{
  "vocab_size": 4434,
  "bias": "all",
  "tie_embeddings": false,
  "extras": ["capped logits"],
  "init_std_qkv": 0.0545,
  "init_std_o": 0.0,
  "init_std_up": 0.0545,
  "weight_decay": 0.05,
  "decay_shape": "linear",
  "doc_mask": true,
  "train_tokens": 148100000
}
Each number is 500 + 50 x the weight over the matrix's rms, rounded and kept within 0 to 999. Layers, rows and columns count from 0. Numbers have three digits each.

# q: layer 9 attention query, 288x192, rms 0.225, rows 0-95, columns 64-95
# k: layer 9 attention key, 288x192, rms 0.231, rows 0-95, columns 64-95
# v: layer 9 attention value, 288x192, rms 0.247, rows 0-83, columns 64-95
# o: layer 9 attention output (transposed), 288x192, rms 0.217, rows 0-83, columns 64-95
q0:504505490497500483524417512487547470520445542505452505526515405458541474514570516536534530507542
k0:533608471488488476521539531477502494547511501464539502455492488566494476533526495518520452487485
q1:554501479568562483411488513494515450496525555516486467599504473505534505471432509482526508421453
k1:506508457454452524491458511492518471515504466506522509472511510510524461532520520491436518602487
q2:513528538535536447472516515528452506535451512505530468537512437474492486465587476531498488514435
k2:526522518465479544485502574545464480487460481522550467517457598501498542531417481465495510501486
q3:540410505549531506574509526523525504454539465509510386578524533526504553508511574407506550569506
k3:530460458539507489504504507543465579496501441533460483473494440541502448501459458496516491442557
q4:539515473566468459487491562575497547408496468502642450465662429576527503473539468504496487639485
k4:454430489547511466445587437519511433459516486486600532425549479491478371549506480487489512636488
q5:585493439514515551467433499422487511551475567539540618542507466553506455534554433502465456458465
k5:546509497441515470564555460488538487556471563475632561577609418443387553524483575470451479434456
q6:522491439489539586519501433560467509514481549525580477626491526553431427493488467653513507505390
k6:484512523523467481540498587482502567436503433497542540494594545552502470484395553383455460445580
q7:432515466558473478519402536486531512513515432490487433574453530474524485509374550524451477571468
k7:470529509520514539527509437537550498470502453396567441526526670545545459508408517484573544565462
q8:468487531557576435508425571416574517439472540506471496597371495503439531502511536535617505496513
k8:532499536483497572521485448477499549509407529479543464523477499444520433489402516443543527461476
q9:484519591602517413522525494565536502423525530528429471577465532485483480563525563477552455489564
k9:501502469518503644491536432549499464533513444526572460514553613424546485492408482438566585505471
q10:464421484500513506398584465502563462502503625483403487580508471539530460439473542457538580464540
k10:520473438472446616457656517458514484515638640402492433614510512524506502531500618456486514478547
q11:505539517453429422451498486461419530418490562501516459556450497497539408495439512522516442548512
k11:547430517479387425505496478469445594472476529483525559457436550520478490505489492599445541474587
q12:362464529425509412533514550441482508571534532550420518587542519515611583465471511575495488529543
k12:492423461446408378464592490534564464520503594489397536545553476517496490482432547520479610472482
q13:519466454578450519553469475479518517495499633498604426558486604460482532508549538531442514525506
k13:514605497472435567543439507485476533489424596531499520495626559550455548483520460451490500489392
q14:507477494520555531544514574509439422511394523540513543501415519582502492420562387486546562527484
k14:648426561488543565441533432522523539512439539507512528468491573517494512479605498451515491556466
q15:483441523498523424444500420433411387552564510416409519528485478518467571433553446538574488526554
k15:502458512505416520524537491495523525549545472528410583490489535511643502481425469447476443499430
q16:412502361478520485519448445490548546518599475590473458403507489536461488399549597539489602466528
k16:588544380575500485493448505487493542592568518433535580440484427585551621463507594556453528493527
q17:432474474385581494501494536462480552508530454471412438520500575530487413480629481481527573493508
k17:497547503465474523421552464595506552492506482482453386477521590523550473581538537482499469489466
q18:479479491511456413557531463575621494456429522537510520503444512545429511475540609475553445417465
k18:547454528462530445533529502518511496502436479667484472408514594575372395528526498434450542472558
q19:502563486516632592511546473521484416432600455443424501550535412435510510483531469485524552577472
k19:562508503495504380550452512509460465485549419451552492482549373541495470499646475477509549423551
q20:485470494535505559497550560479417428484497574530597500543545464551549527559511486549479558547626
k20:532454511437405492502497468600464448476484529420638501527426508478441506597472530540480509588497
q21:471415520647476477493484445449584554572543481490539454568526491490540499525465555470562517537517
k21:521628612600488605512480433494473483525515508495505522435490470506544479497453512492495540575563
q22:502510465468531416523533451413492617481365477595525394489562505538547446516578567488458499523534
k22:461454539512520547446497584526437522448428428608583494503511516534499557522485571489402512591504
q23:510427443490476554495436493499420552466528422430498497541488480463539523498509433529602469534468
k23:487505522562474475495568508521491421506571443446421440483534527503555613505460578491530443456558
q24:546529557514559418441464512512507514524550554568613507510405553543521443499498495483460462521506
k24:500510547523485550367447461415437526506527489476526482559409544459526511500573528535509489457450
q25:512519419488431540467499574522442546502543425472472523552511527466550576501569488530505484475562
k25:492613499493544396394507495611484471599503452397480457450468465474530425562477522498421473547532
q26:509477522422644514390439496571516507559378568502565543520482499493517507467519502499533576486601
k26:477389480429456563416516481542573471499546506550489530556563380446491531567555423563485480450482
q27:549426416427438492616502565587580626511577431575462626447494463465592454542543523489535529451535
k27:488539422518518485435555402450518416562662572461586516440519559478370471467561578494513529561467
q28:528506472448511547478557457439473425461407453544430450513466513552595416438544538644515497431458
k28:517528541493437449556497466403472320532543506521448432430496574458480401475495480549456376489464
q29:434563521443412509505537386539473487488501562491485538452404539525603480576535581483499496525449
k29:618459485581571525491556437514502469502556550586509534402416598534553467538513505500472486374484
q30:578538495501536475505558556571496485527560454567561438422491391466556532459460530547573443519555
k30:498551485535539507404610528604478452589540595536464576462499526474531578441456557508493551600408
q31:551569582509428481516412539491498478461508553462511470462459499504480444510528491571534577510460
k31:509567480507446525530384573510445442523485537444475570325470496499385439371561452438635445522494
v0:496553536568590489479612569515482449455460525453533484569524538465468620474634431522551501566536
o0:487432498536433480545479439513461568537487506529488631427511507574528442457504494532454550457570
v1:502465531500489477402475461542459545464485492533528517554515475533565450397514547525555462563464
o1:466459421433507504466484533446481510478549530435405453436571473548449452549414494461373486497566
v2:532513432558498574508446447537483504493472609588505522425447564486651551541478517505528485548454
o2:506458517509513520541438514448515501464380544585490400512518486496469526449511584585523508506457
v3:548630525544563504499436487547555465492516496485493527450506500506475396532548479540390494470524
o3:586494529435469445486492502463508514541483472575541465478475537515534507503496470508587449542515
v4:504484566513451489553519453550512463464496477502574565578489531594450465417503449475499467541572
o4:542428557457554472540605455531570411504626492531451549414473499533500450476511591466423498533443
v5:518481416545468592528546501442557568503507508399522524452666453553479520457481475470461463488519
o5:582412487526437422500511572523485429537451519534413422509522506526557551595482437516536492536422
v6:479451571507484562430475470541539519516458513541466514506548440492576411599488541531520518499530
o6:565530481451492446486585612414463508401503419416336535520561504435494552515486442516474469567496
v7:481532536468539561452525475492456514521526509476549494472441530495562543471492481445534414550528
o7:544416504421481507459431441519465419563450582542521480431452522562428550483437516591398508508431
v8:467462476568509525543499586435518634568482493536497464555527501541446416472503499360584445467513
o8:521474470463471434408469405612463449437542513366438560451525511520383555556472485519497512604508
v9:453579541528515606537586533584500462468477442512509482513512502492517521563533503588446497474469
o9:583517480452494497536462557552486505611552427549510531578518566514443420511511514528556438397489
v10:420500470486586514507591509571526563486417509549407520642535493543486447455509559525654382520526
o10:497473494547417548476557451462505435493510519503484516530505419483490599462497558403430577533503
v11:511659529569509483494554481598478508562461505436371484490572463528579473440469448644431561509519
o11:480403541492553537521462617438441601482525534553451517481515512496572489571468595491571461502532
v12:420425451354582625464493516524407465499656500542489506508552507494510527464575462521573523534575
o12:578592509458499515447562509543560392512460583519535468512502424409405461497575557502356463431488
v13:563513509518432521499406435582603533519474500508499595578425516408527486449486543445538583570511
o13:425533470437554486500471593448433518491528599496446475536426467482536509434540587515504505450541
v14:504482414459488499479439507466438622529501511407551579486573500513539528507518533536480468420457
o14:534443493428497546497512541429503488493568460541466517453454502449431460511486495506512557482468
v15:400494550494490446456441598493529513502489506532562605603463541532481545578582431536468450582474
o15:525539519427501507527573411494443492562453442546429512405574512499622486496552512512490506423513
v16:502436635529436523455452442517425466498407498530529469482565576538474498504505468580402447547503
o16:535526439502493530470481595505507477524554561490509466612415424409505529539450518454477496471388
v17:512436449457556528472477478405485541521508509521567462613415521513537457454519534527477509454557
o17:436545457439469575469518493554594527455567438486528500446490525491451487521472506529547506550560
v18:482581523464428429524585443495533495569536487487529477452550475466546618515470479456566508487566
o18:490494505479529506533468576519494465500511606561419545545437420484492417517398511490459544555510
v19:530564480505441561522394538474505411484541479400455516453527677517523518552403565463470475561362
o19:492358460550558491413541479540570674628454562488471447470602442486512498487534515529418513622528
v20:510514480464551592547508461460439549577493419478559476577520527494481507521555532540590472475542
o20:443410549476431462480555551464523561483420470474402473420383519507560438368412528505473462459504
v21:539469485501485423451499566588513464468450423498459460561451501507462494561461472433558489508530
o21:407485533526512583504449462495481567505464516540538462381569520533538474434517469551495508525417
v22:473523499528523599470447467554488544492428525507553483457478485522594506434433431357459493492504
o22:501527504500584516518461422463478463526538432545528450513537411465509529500475461596430549443482
v23:516429439531439480463567539514517535417534557512469507469520555423491506502543534529492472495489
o23:530603482453519576481569453439469525521497463534572443523524428580456486473428494520488459510584
v24:511450546571401469474530614521457527498429504381503510485555535439516499588528567468468507540462
o24:457504354454555439484468522476366488515555493476477516515501457538542431525497628489555496539580
v25:487528533484489499466489432404497521468525511529582464570493513465518522481445447591476482534534
o25:544553536393474573504479576599561460496488510511547610407542360569461497513520519438505529459515
v26:452512524483478525482485505486498538498444530437556492504500460477562456529479528499513405574473
o26:564463503406530543600471525599473504589546515535520469483496570456461490488532527589475484427561
v27:580483457622560562471586564493474465451526502554431460472507632524527599594492543524401472515464
o27:521410547556543483456443411501453484517422480521479514559495518515497447466617446474481564504543
v28:516452463585494501545523603437484490477563475424530434529552547524444494555442509485495565535482
o28:569540476587480484414552456440531504537412468503457495454469457574647499492595523570484506444582
v29:475481490414488441460445536427476484528435532561440517454526505484484564507453537499497527545526
o29:467461385437513622497510518450488561523555551462522398509475472480506509423554502422531486475484
v30:531504416450503503431523495461477478563527562465458497508587482604487437518555514506494460563481
o30:496467539467484481473498504534452557452426461537456500557502501468478448544500447487378471505482
v31:410568554456507478513513494510509518503427556647473550552469344457511448479494519569512562505529
o31:533521505579530587481459560519470417478500460525537417461485529525470483585589460480504447443484
q32:492501497452529491496570563474575565494435493583532541426541453498520461534543517563473536542569
k32:537486496543515524559468512517480473513519478517526530427458463536548520544483560526458528509492
q33:385459539499497475543570528489433477436526516487501546547489485434500563488509475524471553513446
k33:559550502509472560456447544459476525509483483478485519495451505498422510463456527516514575494528
q34:554475562470552553487485493575483423549533507480611566532515506512607561610536544512474513480446
k34:445548503513510556480439532555499370518548620469443517528581420445516526463545484420475427468552
q35:426471545547449471453413505495435424690514471588532485518453511589517564522469520504407517532492
k35:479596459536441496542496430612524462510489546468483543460492490501479513426600514451492482447432
q36:465550471540555513581521424483514498534496542517419527506588499495514594436489497447533517450482
k36:462479472444361562591438559543458561464453448493506447561462427544548528489535544541464406467649
q37:537514517489460516513566531541511369361509476454454476608568436426543444511519475483490506454436
k37:512319423443439496521477517590468598513372486489431462581426543563553521462412514522403422450574
q38:520405473386475471537521481609505495492499532448454593529509542488497495468447530516556542551591
k38:541568480539506576462540538446521559506526467463402461629521487556491458506524502468487480549507
q39:457579465521513360467512486520514474436536513528443417612491506446514509514541492421513517520438
k39:466384483527389532567495517569472490548540497497571530474494559451494556526501446500482528471558
q40:520459511443504495482492541459535531434469507513515593452495534439579471472584451474481540575512
k40:477594584503462550559496488490534423483436509534516464448526474518499514454567483433520491580519
q41:430462460463534504501521460506584469440480535440596487512514466470494495481482522488526475539509
k41:503510528611441498530540514432488504507446536486559543518451503494466480458462530559579466566465
q42:559479455525459568568444502511559487503545491499547414481495488457521533484432539543449486449520
k42:513546463418423502479445398469551417462523535419525466546579571490527461451574490487496445471471
q43:500544485515578519531527488536569506499502496544418489587582605507410550453511501469497492527488
k43:533416503521560494432482546456465461537481601478510420545453532466560531472438555474519431479441
q44:475549425552449546520534516545503472489506542570518497501526470568568482452428471480494612467442
k44:440592575501513547496551472538464471508465507470553497510532545454561577458559542503494467467469
q45:500423446492547414482478463527534444473549528432543506470515480482477555587492446480523529446614
k45:475576578505465483553521515439482503566530628490565454501458446599431442427541514533478441451460
q46:491514530500530533564511452490553517494520493587459474582500466448487385556537551518454471468495
k46:550539473478380549502468483467453559477563484423505507506545465409433510489461525474569528557541
q47:452401500556514480466527473518531430542485551476460424526541487468504479604496532484527513516517
k47:507452554536459528485501453481505471472546579447510455560455418525416556516578537554517485626538
q48:431614486470513484533562381439439414529545464506480566554488473437607535411500422544451519433436
k48:597468439491467513528437441475520423478473465473563502389448422475492535506516506478482510524489
q49:461480485521433479478563472594544522567549541540592535555513518492423497408460512476484490484546
k49:492530573445474536471490534477427530492498463428430588465418488511522539598518464479529515453422
q50:519456507567488494496559551440458484570481487533528538532504423526563526555514508503438455595468
k50:569511448556500515568476532469510442465525523431493478520486481471492568507461496533411508547477
q51:445540485496565496474513503377614578486410508476421415538470450551508496510548612520549517487546
k51:563489524542530443519476423592489465545534416543528525490480478633551501499493497511475458482466
q52:524449527476539399530490581470528520470532618545495500508525509529531537478463396402473480491451
k52:491466539533556393512443473537526502505418575444559444507461488572510544520487477510508554479442
q53:472491520456416547511532488551515510462391536454536500541477642439498483556435466473474543489613
k53:479486527526427502525550552426513541481550527519504519550508402517533546510552515508450517483465
q54:515465524587433493515456537571438577529497340452465489479470505530473516535479480544511551601618
k54:496468452464455438396477441555555456564585510418520525516551382447493540468461387435460515521553
q55:496556492531433527554462578503488527463562529569561459514463476483459374585446364491511491553527
k55:511458554472423386526511525474440543465543472547522428412479577584446475531410506488510537516503
q56:499453537500502446503553367497458445512445548538497513466477525477584413441402553547515446433559
k56:566547513501533507451487498435449558512534417474470476473549494480441474421443446473521498479515
q57:507506447670521491470583411614482513478528531488565503510559471442462448577564485493558489524537
k57:466516427505503490538519500378471524530455567542495477563482511525416443520485460410515532424553
q58:551575512516549496440508569511431458550517479540464518512555499549515495435483502517482435492463
k58:478419546541584511505508524501561438488351517528568524497484557490480478531495491579492511548502
q59:485558516541503493517506468472559503502537542516443499553496453517487562530476512492575501515456
k59:583541478561371509570472583519484440564507477420506517480387569516439565446492449499475593471491
q60:479483445406445504508525474509560428479463458473493464477529485500502436564461471461555574505461
k60:472480550557461556561581508463502599476530564492497497561501447464481491470456546513477437442424
q61:488552506448412482452495425532556413534455460492502477463449562476507520551584528537532411447585
k61:550590477474453541492509450559483502464561530481489501482534446538490407473443530516541510557496
q62:497474578404457600580586537562476458584558467535545517584477430439464468443492487512531559480414
k62:530411473458475496544515531515568521589504558556458518535571560491467521453544519420551553532533
q63:512528524450524381512517467471402388374532523527527523479544537467476431474508523526556451480482
k63:505501545544512635534600600432531579576433467471563464433453506443408535438404521472477431536388
v32:398587515514495539439419485498507472525458577465569438506456522534514524517511480525518472499516
o32:569513489547521481548482482444483405484521487542484608485440416584469548436526476538494544572477
v33:468396489464505522516523467486471515500500543546457549468482557478547460525552526487522491464543
o33:440507514509520507492518471469381478495506428478478456498528447532490477400568557572517449456470
v34:498452417573552482576485489610519564549553527429512507438475520457552511456546473505491544521540
o34:510596560528486582502501506460491489384496459418537528517669479511520517522431483520551496538498
v35:544475470502494526533482501496549543547494456524535531501536466504525487495513481537388518551505
o35:495446505521421472443473487553421468519466508499513446517447472500537383460456549526537480450550
v36:499448504529511493519507516495569482522499503522522495525479483501424500567556460413590560483515
o36:582553478634519611494514494475538544493543410497500459599549480454487547450435449552491434500493
v37:486509541506496544526488526473442535480423518472502506474475488424529460517545456475508388566470
o37:484492519542568434566452478607533494541547462548516514475502505544490484489544501476511538535533
v38:488508468490464459519508504450577476464519534562483521488453481437566546521495457506563515502524
o38:497537570545534529494574525508505528475492543416491537500446523521524537450467576465367443522446
v39:523479518458483543529552483502486490450476502456532475532442462482514467528526454508546447563484
o39:490462475536476421377488512499468488504492456474489507554551528432541549446453408448498503531454
v40:547579552512512465486532467506489456438520501552453526493510504434575469432553491409509488552548
o40:593506427513507539463458460509472456588475495546502448479474396469476510528449554482533504490532
v41:552504459521502545528533517544563463511457531456492467522546466501515540559487529490425511547508
o41:563521518522464504507559368476489444519518490467485564494492569506455494544458448547426505499490
v42:522481503510531532501491452510461493575481543541525610523478491412543576499441468448482463497546
o42:490506497504474546513483535446495388547486471548537563552566477468426592515472475597523502369478
v43:474494483504501504543461477489477420420535561488488552451478531465512515434582528488526523524403
o43:513505536461498488460539485559485539533616467464438545486573473589577513453496521495498493548513
v44:446468495478520540483623598457473534487508457448490440530495470422565544477498496505504503518482
o44:600426436506472412489470468429428516521505567571488533424521460611551447527475490516408477460483
v45:481453465481441427469472464498530519482543556527470444490522493479481478520485535502531480509550
o45:511518464384489557497486555482494492542469489416537391542475603496558522495491517497465485445554
v46:490573489569480519485447527562495479557437470596495501501496490517535552526446545452521494482544
o46:519463511470453490472486442504579432420483399494428481553530429416486504560526450583548491558600
v47:549514494512544446459523530480525492526480534495492613568512468476494532433490483550453453480449
o47:466459529480512556525416442533503539506466499503505434434463554494513563498480490499521502484595
v48:473543532463538514455546478596465509434462548468546422525504578516504564538507518525564523491517
o48:451433431535450507479476474531578438506589515522499524465519422495535508473531431567547472505514
v49:541505522448544551485493546538502506483567481477460570491525478469439539454487501550529488496597
o49:481474590454493514500550518475475512520517442544427492526551524473488458467465512481515586548468
v50:517486529509462487465501521452541469465525485439495452479508508498474522440489548489511533520503
o50:493516527507494440474414437520443536537499526493472488548494463489508443501491498543480474418495
v51:482379541502484484532443587570522358489514466507444476414535537523539490536537518479531483451491
o51:470539503551446497464522461403533536522434508515419491478469449575460461474507493543471466469505
v52:497528522504469439483521497506542551486525497516490484494371672537467561492461529492478554508576
o52:456405453553555544485451568449494534475595445550617363544541598485598428563511505514542509568451
v53:518473553496492549463508579548473410499517506492556421479486586551483443512541538480497462491452
o53:412457460462402455499479366568571521491423578445519465521488522483489559370497470435528501439430
v54:457512545505461469482469482465563543499512496469473536482457471572505527539478497477492463480496
o54:560475523456543481481498487517544486409564448573471449511502486461563504476447511511447502528470
v55:483526539519501439456472522551449513495471494515470493474472504460483484504489457484474490535488
o55:481428471601388462546482487583462564546523422410460537446515444482495511596511464549546441483500
v56:466402441480575496491522470535542409412400482424421542438458489422482606482555492546548477406499
o56:525519445489509470508511477431479472476483564485509639476516427550560521481491490458546501515434
v57:496469547506554579504488533501503482493521507521484420488589529552463474577534522527486527500521
o57:504505441595489448542527449418559518469480545452542496490429480489456562542375394532587533390457
v58:495514468547455543483478496607450463583480566493453401513523440493421530463478548537519533535522
o58:457521509540482544470441453524481524429420467443473493498523534499507500596562467460509514464568
v59:457472466561448517544475485508540456554481527457492515492497506588576483513501539473471450520527
o59:489532510472482556477544431505503441491513499515487483428452465504488454480509519498492489542475
v60:500490423432489539508442534469479443500511487478504473509424499433507548438420490510520552446448
o60:452467477573522441483470463505499527503500551496529603424635449591461560445533568565531505545540
v61:472532478514529500582466497514547474551461509433563395503447443473598490577450567518577513496479
o61:485457432493558575473462474509462518447460432641382505476490454535436473457411425497515430507517
v62:488508438539530480467508517511574478476507497491539481439514532502528458445511437423488418541448
o62:558541549482497521503505505580463457527529461482451547492525467394568512448436482476465592505527
v63:599464475508455516500576542447473488539481519576512539541579539514519523550535474532444468492502
o63:550552521478509470539464522498523471509521467514498445473503431535464483444461575511520456512541
q64:481481493524480523455506558542420539486519525505482530526514474469556510430512439538510525491471
k64:479497524497512495565554527527420542466464508490570508506447496448481452527519518511513450487490
q65:478563501525592549419552508498455502553543509509489495494530528518498421453515542474504402481516
k65:520477516460474465532451496500515548521514461497549480531549407477454513492429539504534511494520
q66:515534564596572488523547524514555476474535476479592432525527459464550532483512598462477566529448
k66:486519495518401454517527479476501491495506516455540487444482513460518462497502423541400549466489
q67:510439500504610518587561486511498503405570495489499497501501418431506502524476520524550512519470
k67:471521481479553465505420450617386542474486414409448432551504492538464415515478473553512501482488
q68:484507515468484493492533503396512458595473504449520569533343567467472422566459448489434519420523
k68:496503452579579467469469439493551419494528473489619556562621462512467625496537521444585546516493
q69:518606539426389519429466519424430430606502562580373581471456588568463435441483535504516488422499
k69:501499474461479501454436494512517485509440463534456424619472543578559526443532531563476464495500
q70:471512444515516451544436506491511481550527511432531443505514627507574478495580575519470469396574
k70:506574505420501469499492513476549582505574460478514431510486588465491512432512479470517577449518
q71:517530437429544479541560463490451517434420489438526493440490573502455491494664581525501506500487
k71:547447454486454529538483473517544441499471508467429485484516453489405500466552536480533421484430
q72:538563455575449604464435478452472487478448507438586564628471461438603426526436542470489477500435
k72:469619513518510481471408460508444574425460464481509491483514519424535465566432524519361566406464
q73:518481495440470484464516569489518432441517536435545487537479538618475471471492480462460518465532
k73:497505644413465531426515566449436486478504524528441483564566527491500483642511486588522501423475
q74:384471491537501495550539478398437495520495622529531407546523484464567618507500538551401467498547
k74:473471504477446576476453559450504567455505410465596497547483519572498555549494471523408590547468
q75:481482417489484515524471539516428518525584584514494549440596471472506458508507467500418472450504
k75:503505534547473523483476540453437440531551564492479571488556467453456635510466462521423512484546
q76:520518637535494513554570491415378456483386453488505553552439545516610451477553505483573433444485
k76:509437479471499452516407462523456497536469434474484584383546549443498553551473452518568461472480
q77:481484513389557527522495439536447397536603471484481522479454495533495508375452529435425531456475
k77:483466450460586536446468410538653527550540408629499522478557549504513446472541488486387548437507
q78:468572477484538554527526549506511562510450453586383472495512441550411527415446571454543560463515
k78:546503572545599551514477500531478535574474507492492460535495482413438506482474551560493538514569
q79:495528466464501420476466472498482526489506429541459406519489456576490462493467527554441455515517
k79:487518479524442573434476440428557527447492520470470443456495493497501555467482526620466459387429
q80:494502544452482555467455478439544554496524611489525499611485572541555472532524518451513456456527
k80:416567524466574631401442464495557513478562510418539385537523596452578473485432535428557431521488
q81:487495549501540508471534556452515541549457558493474463382530407472521430472520520519551525547472
k81:411443475505433460548512515449451493509467481531582465447472587546448477551518541556543530620548
q82:504623614517533544471423492541488570467531511411558500466520580522444491440467465489528532487557
k82:456556589561538551510457503499525670447468423392492409419492580481534471504548430554596489541476
q83:566538465576587450455507482582491508495524506475434539478459423453589563512486403458532534460545
k83:585546506535586497553446493536474489518483484481454492554504457559503588447538424479457489461497
q84:431468531450466458447555611489534470551540452463486588556520478455440453511427529534521470385468
k84:446576482509408530440568454569510514497478502407543508449513433459499391504491526483535472426422
q85:450403534482466488539430486516499495513517506495488435480575593584437501430490559479570474580483
k85:536527482486543519586512505546473489487449463555529430544477524449514449506502445441520435457514
q86:461472613530481547493461499503508560431471495504467496420443469494496419475449498458503508466527
k86:554442484427585548482477570457489571611482564488593517437534530491459595548538449625468416562578
q87:471457468555533447524452426659518515496478568499594547467509493512493428513565527512475468625448
k87:562436500477526563469503468494503470571474459541426527421469619509495621451550542398572538552535
q88:514537527437495462537574548530507601541428554524505545471427592467491607469490557595566450462453
k88:544502573548565409553480519510521540416454483523535515397513444483544431609431419481533476450595
q89:480434506474419490486480483579436536527535452454511495502450517469429491522482491532521483462486
k89:498481448457416443495655561561536573569539521457493469630560479502485426401501371445493469469451
q90:502447541505594554477454523501526518578444501598521551477559454412469501467492423479467491497482
k90:526458482515453491507425552531474557486504485497465534463530530521467505439471454431574539554487
q91:547498497548516488479434494499487572578549495585405552535506440599538411371517497547434543513491
k91:430476383506516507436465482400496489560427408579430489482478504505466424577496600542502477499553
q92:447487442437557516512528489451457537468478533430489520523443452496480537534526484404488544480464
k92:493504516455559467654507589516516555480556532445508482510461489514557421516494605545515539460510
q93:453508550528473359477574537553473555537520452455498474458580512478531455490444533409549505541477
k93:407438488517406478507487473461544412462510478422498548521447411447476561574545451460496557546563
q94:499466471559472481508496484569532479511579526514478557467423559465461531406537500417553530553619
k94:621434595548403539434530468489498515549602501464478588505431467470426480468537512489561445569508
q95:470496518501482492536561488449570504500516486616409568528427452419502596468518562489581589568554
k95:557426454499562564488512484577454492478467548544461460479569490473442630511492499479477557590519
v64:504503446517496524515436414571505494529514496552553470483522446528459421459565472611487501481529
o64:514421478531540395542451504556435537497525489544486595542455482572515541502503660519580498540489
v65:484471527484442454474515505471415453481524490501537513461421550464475571459458489472528496506504
o65:535474526468530470500468461535484450500460542466554495492467463462506500520503462425422544460487
v66:472578502570517543441473540448462549574467440474480487484454429465494460530556517574513512489491
o66:532427541570597523453510489446480469475448499506440501560485491503418542490418509528546510531554
v67:499467507456505525533487546588509471458474550559464485516499519516461486441499456528448472507470
o67:532562494479500462514595532422432573530481460455548420542494594508448559581590601565518518541532
v68:460490485479509492527476576507438464481492518418439531531498570484535476457525516485511500539486
o68:593540560504533521535416566487522481545550421535548447556483547399462548496539548483493466532544
v69:492563462481542488466527505452541557504454575506455494464540476457583552590468483484480474450545
o69:446472552449439544446551498616501544518483492491475471597544539520385525466521382545565603602402
v70:550547445473422489516502562438451576534514481494562427549499516540570466461509461449584515470532
o70:482463484410557525534552428549546455436574587479536579475509509476483500594578522450458427456526
v71:520478538511544489495504479492451473466503529613504447562477519547515563470519498526519518470522
o71:477457472489478496563447474480515453464530468499523504411549494494527535485508517551451491528558
v72:485449511483470535437489487488473496496517472546533555552533413523507478452502496522577392531452
o72:513539490549532425574482599527456570478559422445506544396574499378507514552508502523519491447479
v73:559519538406555455552502490436545538494483452504498526525432495478450507469491424544490487604599
o73:483530476453519455498516464505499510518546559482537553494446537448552505403458529474551419491514
v74:497561549541501404510511529571437493533542556595477506535518553526539517547497526464504479452561
o74:526404480528559435520492460519610518525485485484504458485501492527536518460673520522531536450436
v75:524596430501463435528502454478490431503542546529494536564460488523510491513503494552487517558462
o75:472516528531500470463495533435526524539499480556476526458561547446514485509479451450518522497497
v76:633474504515489577560526522514431521513523418503525484443539503516524478466435451396425476492478
o76:395567439417528461505461454489453481409463495560475526528511407425484439473467532503433516548545
v77:457552582432481482455420456495518453458491420523520462467501494517509537499467528551488479443502
o77:514463397492456511531565559531465488609509569490571443537507466464520556397492540464427581494488
v78:520513462511519451465481435566466497531609488394521442451487563500447470501504527583518514507429
o78:459503490490459523523513571388461544376482397557455488555469474555488500480492527472511517546542
v79:531471489513508457478496506550438450555519476515513452461428515480522487539484524534533499550548
o79:432516566532505467600456521460576498521518506499475479578546528465502595456457508466465442468456
v80:571503605450459533504425556502525504584476535383524579503563493578508476471438494539548498493484
o80:542561500455530569553454510488468486457471423406583419428452455452510424422519538516398494507504
v81:494437430530395575573556480474509389492497454506451507548513507506548512553561518469493519460435
o81:482563548581486435489474489520510492514574587466499503435500588490493556490515593557590464515563
v82:515499472452498460458582473539564521471545580514554475525526435505519549423526470481543449471571
o82:449490495485520561486511492540484500489437552527439485455568546556482515517533471563432568574560
v83:494499552469513436509458454483466514436510511513492514522550481491487411531504501546522530494514
o83:460420470441547543561527513549572485470450478529474482425475510533484537503445457511533475515495